config.yaml
init: "trunc"
init_std_up: 0.0191
warmup_steps: 200
batch_tokens: 131072
doc_mask: false
dataset: "wikipedia_en"
Each number is 128 + 32 x the weight over its row's rms, rounded and kept within 0 to 255. Layers, rows and columns count from 0. Numbers have three digits each. The size before them is the row's rms in percent of the matrix's.

# q: layer 12 attention query, 512x256, rms 0.165, rows 272-319,335-383, columns 128-191
# k: layer 12 attention key, 256x256, rms 0.158, rows 143-191, columns 128-191
# v: layer 12 attention value, 256x256, rms 0.211, rows 128-145, columns 128-191
# o: layer 12 attention output (transposed), 512x256, rms 0.199, rows 256-273,320-337, columns 128-191
q335 098:107146127121082158133110146145093180149147137120110138145131138161118125167135077136113177144066167138147088196146149101097115075160138149145139162157128128180147134114195130109150064127015135
k143 081:090110096147101123168160104107096145160120133181151183151160164160040181163121062136083126106137131104105255198150134143152132100182142096104102186059148112113153102105072143116183125160104139
q272 062:162146095096070142153127152121094100067062134096160123125133137103160115114084144133176154143129109115138150127091112189104115114160138151147202098066095159145170177098155098139116158131128139
q336 114:177109129143108166113160129109139122138100136155229148153105071048142147138106170151142110156133083077137181130108127138087164138116171145149167085119096168089155179149140098122130208127082117
k144 088:113118154085134087079094142125089118122118167070119089131104048110144126115104106059166124115146207102112076107153149043184105126113113166168125117102061064153085089113107129142132056079119089
q273 061:132143089099105113150070107119160136099086143148101157078176155151191143113118128118170079142099114134181107189082140121151153121079132076089161133148162074161091118179136171121102166111149203
q337 106:168102153057130132156134157146144104107140150080113154131121081081161152091071110131142157163187160105117091152092088146145088163119072137121188140175149188138081123125165170126079161119200189
k145 083:129089127080131148140107113080129150118127146134088082105099141145108172125124048179083163125170171134081164122103107090128083099146147127201098099155154122136158097096164107085123055133110087
q274 069:058141180182132084166100117136143119158175109170108170121162158148118103074199123097098078133098140169138157143129130092151156131106056137129194143157136118151070116193158144194158123144196176
q338 111:088172155140127093171096140105111133120105155159098109049136198140164103136132101161088116115097169135089106150124161067147096126117133137145077108081145132160109129153138149149138032120120133
k146 083:132185137164104146124124119142163165159122099107146081122128147182166126155150083066124137136198129126133183122153141163130148133150128161059107147114122127117128085161093120155146129107123125
q275 068:112197162120085056167149119128126148166108078130097127119145190097153136110156132120168178161133176146137228094104164067141104123080089124068191133109131089189139113122187139153124113107141177
q339 114:086079157157074141130117144140160146129125082180188136139116093167106144110153153114153073123153135153101169116153177184077176120119151129169089106125061142074139100135099135093131095112082153
k147 080:211177160130167220133129154107153116146174139094146126110177145103148118181171131186096179144185087130116087080137101188104114124178098115131101127171149155091097084143098112065195118190106115
q276 072:060151155164161137128147134139177133130119164161158154175175118117091177121181142076111082181090070163182121131044128126118177128088188176152097128092124149082129123217128178125110124142181124
q340 117:090102099145093157173120100112131109098109119159117160130154128125104134120112110098155136082140173146125097099123106157144155141192191113123104183158065141117165121133176105054193161173167135
k148 094:091110152103146166151162165114086144112158162083102118095153095075136190155065141156162107133099114099104083128120079068097113113076096119198140105187133137142125149064166023177153105129099108
q277 078:106127176154100067169133121098143168137107144132089104103086214077193121075160151127168154205153095115136199085138131175176124172091115127068146150065112103188182170077132189150180107140118171
q341 110:105098137049143122182053145180139130159095100162152129136117144084148123149097138151123163180190145166099115112122095161155102118117052090203172071101094135200158163090119091137142137124152152
k149 083:063170106147185136138062155158176159162137139078145168148119162136134226109115124136167157161151093167145082147122129141105124199109156115109171111102078154056079110113099127185109113136102150
q278 082:139076090119150172103117163152122119121062191111210123088127105138134119146080146141167117094151089116107059079053176144085133132151135175179085088114140105090116158092099111124132140073115157
q342 105:107125165102065124102148156166136116097113128130188165136139106090137094146124163122080099157110143170185078087150127101128140100065072118212103126165190109117092179188135161105149150092143108
k150 092:187137126159118116158124158148162168134079124116122155121095081170136058187169154164174077099149156180156093169129073167139149140168122108054135090088124171116069131114106116132190165098117148
q279 088:129159133134152130073104077164129154181189138179123163092201125118102145134111106088158180138120160115173098143110129079164135139144162140119177137117175117128102146202182166151124115102169195
q343 103:091098119078066123142109181125175130145130174117076134195136138105154112154150092106135089146122127167140172128120107104078128112125085154132087172121133110167175159137152136075131107089114096
k151 088:122094126140098094135153171116055105146166141091181160103095113135066138155115108095126134104097162067114165166114189165181173099089129128108063108077114122094089112154115131130131084103081136
q280 099:084139172157109126170097125112160139115197118128069165093139110157163073088098144187079062128083126189139100139150100124123120185117063145134154194135139124100057136180150143137165125171174187
q344 100:067120143105130108092115088128114091134152106075118099113188105223176107203149116106103075139112174122156070161138104078131085133127106104103091092142182113120089111140100147179120044162113170
k152 094:149180090162113116173104095149136143171073133173130167141141147140069121189165071083110085092074219147123136149073144095111128093151145141116083130122135055136086090124103146170142144145077157
q281 080:123111139119126087161138140200142123126098079123132089130169147099164104111165154139130059121116155188118183118080163074139126162080105104090133121145193168118112151104154117167139109142171196
q345 092:089106126131101163167141111141094110124144175074149094074173106200108084103140188112166113129169114135133149132112144125158130176062146170154121105158085166147096178133080109127096098105110162
k153 092:138122144099137153097124076111156144109158107158111099152141191155207107125114164135172123194174061141162140107131093118157077149142118132125226131137106133113112137190117143144133115110168139
q282 112:142102114172160059095130108141159157143104094123114110097119217143148152069129127088111129127059119097059111217087181104087141146148148084096151128175180169103198121089193170186087127116146107
q346 095:185067121161189137151074166105116127135103161123108164109122175078122206094124156113100175129081150140087100153094157196131048163184132098061164074122137124173132125085124107170101140230130094
k154 099:121171110133154093181103162110135231140132102178162149133140110116093159092081191144149147131102111139054186176126142147127131167129099106128111142157117133109177054168156102125142098127129072
q283 103:125084126142099134133166106098161035076167045066114117162149174103096126134150148080092184102135152060162113126149178143120126081099140145090141109174111205133128176138132110111106128131160123
q347 091:117037162165135215094164132092095107105176099160114166111143164112152116171093088158046129072111160125126106137109140138110145120124164092097087092204135180136099105159107073136110089132155122
k155 107:135102120170107071160129076129185147182196150085100147125138192146118136067122189076117176064082128046120096132095213152109127118126118165111111148174111124127172156097119117167085117152089177
q284 113:120156169145186149165087095146130194132108080119163147091082139139120069126115121156085173084135151125089090164106131120039136129159112148145108146150155111116152101159133105082097071098089120
q348 091:184163112108102067057125069184139076149110041137186141136126085152098176163056070122134073127162081133167111062121146148069130135135148156083137131168168173139117110079145106116092177067130152
k156 104:165191125115122124150142093137140166117163109142078164124099177167164103143179109076104161161133083132127092130145176154119074120165124177171168209147095161153152133157139111140143090173107122
q285 104:097095091127168106255124079080119124175114089102212086144100084149087133122060114133146203053121093156177107139130046076154114141116112167156080089144121158105114117114134089125147129140121130
q349 088:111140111132214108135134079090205122125156180124131166096115145160146088141036084092096171091117165154103118181119179125165159135120140105147130151098171094120125066138120163140146113119112168
k157 108:068115142148130120086138154100094181154141118111108139135109090120118081072160141194149149081151122155090132187099129126137127128200108104142164110161096151073168111174170060122125065154128142
q286 120:107170116157141145089097140128144110147171088112117158112102103130122117116127049158139043048133164198123177192085170158157157108087065119115124167113196085110163164127129133176147154131111109
q350 100:111195133149126168129191170112157127074151103124166113149125126128089138131119120181119120108143174107125141111137154151185083065179097187117100116110128155156072183147161130112139111151115152
k158 097:106126145128112060096137118170114173129088150124095164131108129118119144111123151133119168144103132145151145149158177106116134161128187107113110156144180140099139149125104133140125129122197102
q287 111:175136151119158152127127199131109107081090131090092119099150069120147080184105092111110115100154101175116109130099107167090148109124185118130112117149109118186141121112141110184087057130175168
q351 090:099188112194106136095127141084105136100156123054088159131057123115078120086088117165139121065079120161096076096131137120109107099108123128100114169154124139129131105109109116115109102080108153
k159 116:126119129122116111091106187131126109140123043155042123130113112097149123129192114137092163059133133155086139134142114094119153087130185085124084087111116102095069115053166131071115122137111097
q288 119:121129081129112084156147083167206145206185117101163085141157197120158162152146105066147127149181147144132086198131123127100110132108142111081144135173180158165138050067080127168123115091088116
q352 092:143121057184110171128097110114154186134138128057156101080137138109105127161124117109091083097149127106157102115095149178117155180077199155101115122153165145106144114141069155132091158083173127
k160 107:055142076071105091099144143105152128183134132111064099173180164147116144105166201191137117170203124150146075128119133148109118166147220061091152142175139067167202084125132187180092124086117155
q289 111:102130092118148099110112116111085121117093117140101150095172173190126126107045069070091129100102104127139120142065145078117127097137097168094080092103144134149169133098091153122071151107100198
q353 090:032112124136142072206074158076086122126168133144115099070148184126178138109139127062151112158161154167172168168147141135113129115156142087119124148144174116127152159144152189120133142144112175
k161 108:125094133140138139158120118148088183094126171170158185106144178165121091119097132172041132078120131091144142137079183095106145144128156138129148115163150154137135138085137172088170166097094157
q290 120:155093087129112068105113146112163176095091161132167101135031084140114106105081183197145175111103070130178123101103174171134120126174116064098169150213091126137143121122139147147150080174141097
q354 081:140111097131126099117076162103165140090175094166147144102139137129122081134122078150157108187158112099121152075180128119142186113159104116132156142170140123128147098164132163118105123148156158
k162 113:157049116152071073165150154136177174096129071108212152063174111127121089085143122147150163096121142139138128133141207150158128115123081069126153107208120121154119146148151162117115156126145128
q291 119:181113066088128122105089121164156088110139130170187114133106063121128145091133110130127122074116124083130092109131097081110123067070142137154154102060125108119151134170132079075124093065171118
q355 092:130126119097117143098122107167139048148109151160130140213215129094150126115133086122130100145207100159163132125119090140106084105152122134103125057109066169181060132104108106132123124170128123
k163 108:156119069142148086115120129137107104114105120187136148105178082120108107081078126167141132142131111109127061081181094111071118118145170136117079151134105135128149140142149134133044065135181126
q292 120:121108111110126071134179113163122163063175144081128132140089114117139105088125167120178124129137142187097099131201098175098071112161090144134120125124141104191096131153084160132144103197133162
q356 092:153123138177136105135144124067153148138171100177093121124084165122076169118147143141138173124179143166120125225103127165109169079154173102105150155149222152078118073140101158109105140130098102
k164 113:176129091170072086156149125138100148133133105058161146164128128136070146122127114113136126122169136182090161095125143154137120097193127103112096139109142085072158171136107095111121103209152143
q293 123:135119161083111130167071128110182168079132104114174112138098103130121160163070134135229066115126138160095140114118100066175087120164124123128184116167112133146138123122114116123131131125146086
q357 102:177104103097152183115071087154103093184093145124124152206160091072121157133113127138178068112152102103104209176085163118146141190129134157112129097106079083080158113118139110074099127140144132
k165 121:135163142067081115110124177121185101089059175087149135166110068099100152120144118103122086083116168177168138158123124113125155119152089124171138081126129204148156119143162131098128139088140152
q294 129:127175050129128137065087102114158167129122182074108118141142151154154146142103145116093115168161156164121109117162099107144149148120156094207127127160160103136129106059146108138094161143085156
q358 085:072171138159065090086114140161165183060148071182107120093110142130162099140173133123156159158143118101139063131131114210102122149136105130135134142103170200131087084129105133177108194157115140
k166 110:147189122163149136101116170134145100114127152088184101084123116158120113160142097092126133149089116146109106119199140132132163128080135072129157108120163104100150116058095182145121163130068134
q295 121:066181109088168157192132126116109125133149085130139152148152135073160066112129121148070141195029111159092124073140100066092112157157085174157157068117117120162157146139154124098136099124116101
q359 081:144143089111143146112129145105160153142061104123152150070175103123119137154138147136141119130107155157104113112122107129169109126085117105179138117142102207206120134114097111122138094117171143
k167 114:137130134056209144215164112155118144129176127092166146098094097153143095112176060146095072194039133155109172073206168129107117123143154126178174126106114130161135157143097131144146116162118129
q296 122:118114107131114138069141135073112119146076115145162169151122160190119106125136053091146099143129134081146177154134165058110141126159080119141121127118118129141119118102137047106148129173109084
q360 085:111106118148176145047116135121070137166105117172151160095147167137161140120118161101084113124123133132107132159171113120184162124116083129175135064138061168163179121172083099159108106136095134
k168 112:112122108113092139106155093087075095067089130151142144150115150165117126147117082134148114153108089109166197169134141146146176191120136117053145152122133135067089153094108091120142148181100167
q297 125:068173130119110172157123132187122111126133072170142117115138142181115134148074139142130162115213106156150059093080130164136072136134124149155110093100096139126135205149146100136109132062121163
q361 093:148088128148115138148103161098112104140240093091146080096112145113154114147106114038146123171139160165088113106164105112159108142127078182187124131054178177165144130121132161152121113159043176
k169 118:056183109095143114180114169175115036094154100140147110078140143115129160157107145103121147104113152135158124133075112164099126139137072129067127087141113144111086171127164138129094099084159166
q298 124:113156128153163114113115158205085153105064139069083109136133087135108113154134141111142118112091095135098181121078111139136124153067103179150110089106095067161146066137165095077149167176162121
q362 090:115110095089154153165125128135122108194163168128093131129189108169129145167144177079145112086111100157101138151143062129142181089117108162160094183055125097173188137109128124112106130125125139
k170 109:065134156126161094115090150103134140124127092057142105176120075128150120101130075080162129075162113084099141147169118156114113074056146151133107158106154081174129161072161112084177126177113128
q299 123:232137061078112145112147174128127096154113149071150142130049122085111064096122130146102151121073102143167143088150078064140116154156125123082182178061153122108095144093139135107174160170092166
q363 096:096105166081142110075111117121147118132135144106130150116080127166158085076143117204050164134149109148115141110145152131084094088149111132157179135163149067116163126154123147104130087150062123
k171 115:177129111067035155145229128164160126122124080094105099123103139102160144137096131169101172148080116107141115111147067103158090060163080083060144138129143080199161166130103103148119152146059131
q300 125:165108086111112100124099079184136148156159054096119114169127113100101072158178106086169129158152127055129077109065131170111096125103094199139039098081103180120090131126105096132114105115145083
q364 080:120044073103181122177137144146140130152163059125143117193169120089137094109062149078140115137125123154099118070129090160123063143093085128083116118073186108163179111129173098137136088136197108
k172 108:116096119091121099113133138167100075080083122103111048161087189143159093202173154115142114133176108087113132175129149141128090170170107159131126125157188181121103101131126140172120101131155094
q301 128:117117137095151200113133149153138130176100201104133149120098162129083120049174143118073169132126172065129064164182131143088097213103095142112108115102067138092158130119163165147158090144114150
q365 091:151127133065093132074117148105174077077169103116076163149092086123106147157167105128133092159166121155179138129154094120098167114035062139091126139082147168114165141082137105139076153117175106
k173 113:079141171096162177166089151211141100143139115138108134159122144147120143062139127119092142144128144107114107100146092115090131168142120176143142144135122147103124131099135137094125147110201104
q302 125:124118122130152158086120143123165101124101136080156106103112103085088126115166125151070161096123112161117158077151116083134126156195145128158058084108135113071134116101147122135163111083105109
q366 083:109179131172173125070124124125139112106144132093140172188108097175070169159114145098144178082121140128140162107124145091089158198162125168107160183124134115116133068136131112150108183103169116
k174 111:138131147119147103083174118153080175119128174103135132157138068048091143101123099115121122152106101103144136161190154139143059128116126108131136113115131153096195140175089152140167071146107125
q303 124:139098171151085117168146142131126192097180147165207134130053115121180182103092107122089109126154106168087148170113118192084107095077149181101115136128134134116132130142129103104136127108128110
q367 083:129094130118055167137097187094116124116160195090143159132136113155155144131062128073146155143138183078104189158084096138087133141118164123091105104174161134197173180203123106107147158096127187
k175 111:162149156098131104094096120092165143142157092174150191092145134111103118046126107096190157115149147151090136145131169145113137129125163113061082132154146154148171108199151117108177134083143131
q304 124:091142111154120178143140120122164122081141128130184140156158135127148140084138135137160127175104132109159141110128140127140171133100202100075124082102149119181186160135179068140063178109129130
q368 086:099051170116164124102134082080173128104066156091123151105178120083175164123114158122159097184115124103099108152176105188146170142135092104137156083076119093150152088134192160190132104147146140
k176 114:128202143156150174145171090128118135054167135107141157163157143155129121108172148128133148121098110116156066151064121132079112141134164120119140140113095147106138152140077141120145091136131114
q305 118:126125091164118071126104154165146127116165127112171082195141160158171157147140175121116133131128133114086174097078040129100037117095127150145144141131043106185121096113160101166102067166149219
q369 092:159138071138147109065059117181142124136146128164150105187096081107076077181188182094094127101144112138120202098136085123107128131122181158126149135106089103091147110141125102095123140123154136
k177 107:119118084132124105130150157191126126141135115120137133112157144101188152168170160113116135106102121140148147115139129118129090166113111128208144152133079126133129154104137079147138096147088117
q306 120:105179124121136102102083112065148137138099143076144068172126118055010206113079166089121139142116128102125190147153136118192175194186111112090123155102149089086065161094108128123143184156073198
q370 087:158107129081130168158098131114085141116145114088101120076046154120106158104155148113098135050144153110127097139098154191106114134217136135109152095139107150193092101108084131145101167130167125
k178 113:163138107096144105156087141072118159081080158110165089147116122082095144115115132134178169047090147078160103091108106085109115171138138109184124157110139143084133121121119133127106121129128196
q307 121:106109146212129076109083084118114139129171163066160126123176135142146133158124134190122070133146182117089145104149121159160116138119140141193149185095116159173135141128178196101150048153127109
q371 102:120106102108135130190096138129127133085199170124150175155102116143147166104102137146125108143140109155112165151136139144088122109136114165089152176083146157113192132084134152113095140183164137
k179 113:182142157169149064148124159098099117122142142086110098136145142169167166102083197118124120125076201109139166078175118132130138162137124110144107143100095142156102130165128159150199081191164102
q308 129:097140064094110131126155139193131164147137136100179067190130139150147126190173141135116095133161107116162144179132113135104121116158141133139101151066134124110081101141144136120085140128106120
q372 088:068116072120103147171166134158138118138143107116108081150155183112093145151128179150199075144198123163132117162108133223161137082154095103081108112130124095130155080110175091173099188127053170
k180 114:123148059117107129171141112198127130136127125063156054171148114133120159216161201090119098165166115097168114174143153168117147059125167099144107139150157164136091070135181122122131189132112160
q309 118:116126085123156130175152120111114147108169148136101147112149148133073098185132091119145199022101152167123126148169134191094111114084066169109073126119131131145100103150173136123140106058082108
q373 088:169093115107116060153131122124123083124073075162147111112133118150135131127154139120077115041149106160107148105067180181156154128134173108078101083126140126178139123203087131158149123085131100
k181 111:090176144145164076151156182084111155135161114160136108147066089088139122096118059123086133121153135192126155171124084148165087057138164145140143151101076122178116169130083189083146122154168107
q310 132:194163089137106125162171176121164135126133151173103104154135168141165159090123088108161143158132126155095122102126112154172156097158118057139098164059068156120139071121121119118184091134104078
q374 082:145152131146116079145166119186165160171151149100154128099152146105077083094177148064092075116139145079134137152191191083199097116093064125120104164044109129186147172189050115177125205112110125
k182 115:145138104118137112122145129176115103116094161076123155164155168154139153149109154104106123191098163136111132148070106135127088139186180153161091149100093120098152088126139112102111112100196129
q311 124:138193120082106152124148164121101094138082123085093096156165044125084134168114151103135070129181091100077125145132110129127159137150090112162108169122169066149129118120110144168132091122128145
q375 085:126131188079121144098109176079098107134079089145141124137123125175157120107193130121168142112134116150155153155134059115120118124159119123112112105147097160065134100089117114154092127141153128
k183 109:115114129094083123149191123143120132117128119123130114136129094084136079146113195139081088122131146123129076151164121127148096159131085139186092101108166155124162139065123130127177116132138097
q312 128:124095069127167130149133087112169159136149150142147117118152112121076099152151087145087129141117023150149123085098128148153099181121161129122098093142126173121148117157109152093137078173064159
q376 086:120114108142096100190164143167118117042152092113134110138110119143145104130096137137109169131168191109130163123168144123118116140145174175203125067120086177124097170165112180116099140070114162
k184 112:097120084150152123116218098154154172135155124112180138115100138080075147177202082126107099098147065107120168111100111124103124160130084201109086131107142110156100093144136195091085075066087163
q313 130:132123124175114127126165155119081178108156106084147145122129131181141095098113118180143104138132123151181149174131172140143122157095134147166141118167114124095054067106163139106142146061140167
q377 075:106114112137177077129180141126143150125120106080151106125153170121121108163159153171171123175119201129160219141148134123140148099054160118084136102142190152115133091140158140157151109064188076
k185 117:068147153146153111122176163144125135148141106130110161114149108134134124142115117147115139146179142139115174141192138136150066105110174082155121124189079091111088149100103093148158101104118067
q314 118:140166190100070102128157092123121104134108139120083093096139102094135133149082069112123166101139115152172130127115151151123135141112138148108146145140099121119119122130155127127139097168131123
q378 082:146099100090138192126111088147147118134087154143140083117150189154083185146147086135143158141146096114115165136144087106102110192136131144157145147125142087106129096071117174191127098152076151
k186 111:094180148116091161093158164153114136121137127114084166151137139127177171087087056159110148057095046131169192115120131077165087153172151150142154172137195069107135104125132129091114153119124148
q315 128:178155095171136167127120116127088101092145156193136152084083051083100115151101141129096088154053055149100045125160056134083185135109117126101127155176161181163093162128149211114180133140142094
q379 086:110111168145136187127106165150151127121172143086149198134134152121172093178063129114140103134085128119095125136053156138121136101102141064127116092081102065153121186166163134155132103164161182
k187 113:178131179166171160153121138098120176113182153161140156125098109079121083103108135119122162136167123172188166170117069130120138151129116110110197160134137176121081158177113135129134131141124125
q316 124:117098099072150139108150094087160107147164157060100137123137097126144150122073082149116120105130105068136120129075116209075107128091158112140114156126082111094125167106138144109154095073137127
q380 090:111080157141094191135183104161135138106121157024118118128085177132168138158129107184111097131146169091144160093149117099139102169133061084125116066114104130049156190122111089124115135153169100
k188 110:126095080103145143121139103112188124159114147125119150114133134125153034148112139122143080136136172089100078135092165162106118155084122156147167174116095123092093138117161163110126135134180065
q317 122:121149108117173143152160148121138046104072172143127150146096131115180126137088169194130091130142137125125058148163145123123153230123118157141123089091171132089090133122155071151096073148120090
q381 096:123149132181112164110133153163071128209110155104088112162116112136085130115177126117159116053097119162102135114128100119127148097105154193120129148147120063118122140106166113132091186141133112
k189 119:165117142062109142223134129152084092090133144117098182057175085156147172151129107166136104123168161130089077155204158071163154137072095099151144109173145091096115134162105106126071109160111094
q318 126:166125096147104121138108140090174073110131167124089151122107112123153120158118123227119099152135083136121120118144100086120169166091079154050150117111136105138105120206122154167143130138091117
q382 087:092121127158122154122108164023192170083157128167081058076111196150099160129087174136146119142146162128139172170120098178120122137120145100133141136128130194144134121121119096137143147110134157
k190 111:171127135132104106122128093132130169100088141116094184134109135104099089112165108184135140123129132144159153170154092141142148136118052193096113069102070117102137139148132176070095153134114163
q319 121:159130111144146119098146186139111103129124113160140170157130085120082134123091144126186133100168172169125089066135151103094123152065092106134117143123123053106134152152088125113143061130136179
q383 088:100111164151116153159135159120131113098144119098175121094070115100173086079150147141099115119160156104158100098137208124160096132076088010157086147120105116142151119154154079136100173150142113
k191 110:131131109147087083178150164117100145102101075152155163121177127139157107127129145113168122180212127137146128031127109105139162127114074156158121089137107126062176140124119133130159133137136145
v128 105:107149128091176121133097135133185085101143085158153138112162136114087123144093064145111187077130143115103171082161150149137124116174103129134155109108083155189163102092129152063075127077144165
o256 111:123151152162144131110178180068053129072122187097072143123126151148074160131140108105139087139157119143126147137061121153170155107071203116123095133144097150157120124132106127153127095114158130
o320 105:111087115147181105179133099139168159192088071162162149170126074106186114105120157169095135125141102118136136082197125115098117204180115117165148107116155111169209110145097082110151129140159150
v129 097:154142144090065127107140120152068142141155134168106121130173093177129037143154119145155077112122142128120176153169125130134109114133180069135088190077116109032078121148139141151101209185107114
o257 104:070085123156229164150166121127170101071101085137109195164156182086149116121128114112115133122098116103101136128167163147087078147128137101143150118081109136136135145128105107089129143077159168
o321 088:136197127105117056109076097127069142190126144145136064159147106121127102181156121153101142118150115118148140130078096168164133124112155202138159123143141158132090120158079143179122071212110108
v130 096:160143128135119106155159089157133145118107195153090138103178131133119101140198143150125100137097105173134152165131136153155118102115088080110114114134144163147121137155150186105199113092141085
o258 099:119110113170150114150156129142134080146097136143147135171167107137113152130163087127104143084135134136146124133192089103134130122094136155115157125111097115159121087164118142112127234032154096
o322 095:102131166100033131118155142118092117088125124141135137196120130154161092112098147160126076190129122132141090143042143157123122114084166132091106170148146139109126140095166119147122122116131179
v131 107:190107062168140119138137103110207167180147088097105134145134064161153107145148126182150122171090111185105140090099083150110072108130126185183122178079174141137158125129098116093162238122131145
o259 113:147111181073116151111175181134124118160096201147126156086131127140128100111116128089149102124127130134123114119104179021096125152127209133133155131170112132139133215134163164111114060150201135
o323 087:204141171142180134113112155157143130139151113066130113137103140132129118152125094183130073096187099122122167127120144163155147132096097149105114134116164115086089090133170122106094197155120167
v132 114:144139099055139097139125139115079142126121164140093082139099152117176126105145160130174125175147144153136157172118205135109186111110116091046181116191102159122058193151175121128094164134101146
o260 114:108120200217174122117168086149177141083127118143160099066110112078116166147157129129084125105094101115102174080119193140179095143111114130132211146084110092105127076156122142116113147115152139
o324 104:088146135140115104141113124086119146123150165092092182073154106118126079078075165184132125118118139142185086160136138127111136166106113052111147157149104114121139182078187159138125130154103162
v133 103:108107088064152100094102129119095081149204152096145203122128145104105163161099132162093149125070110121160113093137142090113117142158067119122130053133060179142088161080095125137138171120189082
o261 111:176105147105120112120105085179098163120090120133160097150054148145108143123057044134191136103140155152102108141158113123144145178134158089057171059123156145127197102103104125158137120125106120
o325 093:102075096138113130123141175150130082127153109081093126088172154156135116122151154090137123072142139102136115108112091121126159106117097080198188154173123099155051197101168079136133162133128155
v134 097:101125091108078136079132141136107109135161130142094116138118129086152113113117183097113096124140170095138161157155116094090137104143092142113153160077075125149120114127123140064148120072178091
o262 102:143145062132173145132125061124168128128115087167139146146122148159103102137110094091103151129097082114139152120128161066090182117096175164143111087099114202117170092118130130099154165146060133
o326 096:121081154122087097094136131111135126137164126082133161135130126134140083056083123073131109101171150049135119134127108101105146112131111095134128225093141094142138129151094138132109132061150116
v135 101:125117155158131149119194109130160109125197059165192070139171104148139117152128141162136156119111094138115115141119109154160221058134153119140157110052133151149112168110111151121139118117099121
o263 108:140112113117121129133194159116191102085119112145086146109136123139172123074106205111112127136098126072116089121107166125137106192075130157124106126144154161121107121059090100121126079103205108
o327 087:079127148136139108116116112056076118116118119111124166150142134161112148052122112176125126069150150163139171106177133141136168125173139097177142140122127059148164157202135108111196131112108150
v136 102:148073104082139074107123111097172168156104106098150097120097101138153094089104151090116127090133150126169097101125181119170128158127134127140110088138174126129111088150088083204149117111134188
o264 106:136131137141112133161102120125163130138132119136132087030118065095133167134078095158110128115150186165109140143141067135150169092086135146150073062086117154142100101121121098074090183136130122
o328 093:130100124079113148114169120099110079079094147201091155164090105127162144150173139142151115097102155104134145168098168147064096156163175138135097132135099126095126110084174100192154145111152182
v137 099:165205111167143127132082151140167132113096104129114106157159157098082138124116159080103146119119108180149108124144156138149167199182181077120100067125174131156192131132104087153114139100124109
o265 102:103100124122105100110122073150104139163098111126159154092081117052124145068134083113166084147114134145124160104071152097097152100106174075123156117090125135134150129174082116139144161121138071
o329 092:143140129108138166123024127095152125082145135129129089151136116169125188127122195121105131085191152164126168176118189091154080134136160098139105083165100099142169135148151148158113055145138162
v138 102:178141140080139112130143108173106165087146123136116082039172065148101114116113142120103144115150095129108097059135138099155127125119139135131148163048089146189125087095193161158168165156153173
o266 112:080154085129152145144167121086132091166168120173116052128124163104117164092142085110208134061142095153126148160118102129066095109133143123154123132118149127149128147198074145122077155122126106
o330 087:149123134180109074099116164121125136139129104110126121091125102140121120098092156143104144132090113120115102138105079176178163126128123105135150140119060159160072140082204115105154107113154184
v139 104:145160131186108123091128134055110138093146159118111151114137102172121093163161113192130093131171147106163164140180157102113122136095112142119140115137118197159082166120184107135117138152118143
o267 103:100124091096149111134059107124180108114102128106096126126122161109140147070151118086137096105135153090101111119095197102137176116096161083100125150121094143179131132109131140145146095095149110
o331 100:181127095173088165144135079121159128080171144084071130136093138148124135179077154121113126111083102101107128192143097154072073084148140189098082173153131114146131109095132124179114155090162149
v140 096:135155111141117127160107142110111087108179148099112087166088067107063041124126163123128154096114154139086113089120161070100170118141138134169090089094118089173112111084141149150104163084167114
o268 100:129096144148103140066074099102186134175154163100132172131115131094094154150153153137124137087158159151109154124112134108114114166107097139138124157124162154088166139169115113153141117123167104
o332 091:161120093038173150126164090182082115156118119116147063104153154119112128151137101097118066145091122113104139168124131168145151132139200151125161098159107140212060105114087120136134175139125083
v141 106:130149119143097113119088134139133100116143129086090111047143083122100124118113125151092132130153117089129083140082154155160166101141141136143137141151125072116175124162093154153073151067141141
o269 104:186073175108152154123137161133181146105167139190172132189096144109141150125132163151137055130125177140115171120151133081130111172133109160121077088136176159125107114069125145104117100183164090
o333 100:067100128114165126136151108114135084098076151156089121108159100175154130101157155153109173098138083128161148129152150145093115107090119086079181149172076099088187130113115114144153111160165119
v142 105:089116148203121094154155107123125123137155139146109106119168107096107079153128086117155125097158118125111164145124136106095146144111098147095088134148147132143119106093162148168139142176124096
o270 103:189105171108107133122162094127173142143153096153075142071104119137154135103126127194059110133092116184174142069141134158117105146143181081154127149170173096139122099095105105167163056157103136
o334 097:129139096163081092108097162167094097145107123112109137144119107070100120172136065085149142147113140065069109147083133124124124131099088182129130195120090181099073169062120138095125164151119061
v143 105:134140163094107106141139107086148170093155113184155107098158140193169145102036121106194175093083113123135140142074120143187130154126119130146105125119078118145112090088198043138149206123123102
o271 107:166125132099125108156113111156145146152124110111135117112128124081087098203165095118110074143129134105125023111148139152110136121099135121150097152179149154062068118230095094123142145165099123
o335 108:124155146143110096135208119063097143132141171163121158129110116131182177111101139167167187169126149143102172122128144147133109135151178096119180110111118076160149167000182093172161106139107168
v144 110:140097123086155136147095121152087076148124181114076143138167137188091097175055152152129144161164134069138119122098124153107166114131197174123120117112098137174134152193173164130114133117161162
o272 113:094123111128099124145080211104092145039097098107150109139094131078117135168152097085138083089135119156126130106130154125152113110115089136130103093072121127085140065059103096218147140147199044
o336 094:189139106070100089173133130112159119166136151130110163138115110206117129148128161132131182126116178135140097095097117199176141139099154141100176182187098165160133179146148102164092140101119153
v145 107:131124125144150110131137110163148145126068068128101136165112150069140141134163098134122108149138143072157131122122159122092022141143059130089119136077112132114110161165144148155167162079153193
o273 108:174167127075169157115160076121079139145138148123149151179091127111088110131155051141110120073120107161113115141132120158091147148098157165177137126183115153131130114142114078143104131172120147
o337 102:081172108151182132138098148141202177169154121137147095168120111090160102157148152143112193123151167142118084128161103152137127082138074089109107080088158124077117125165131136109094114151092146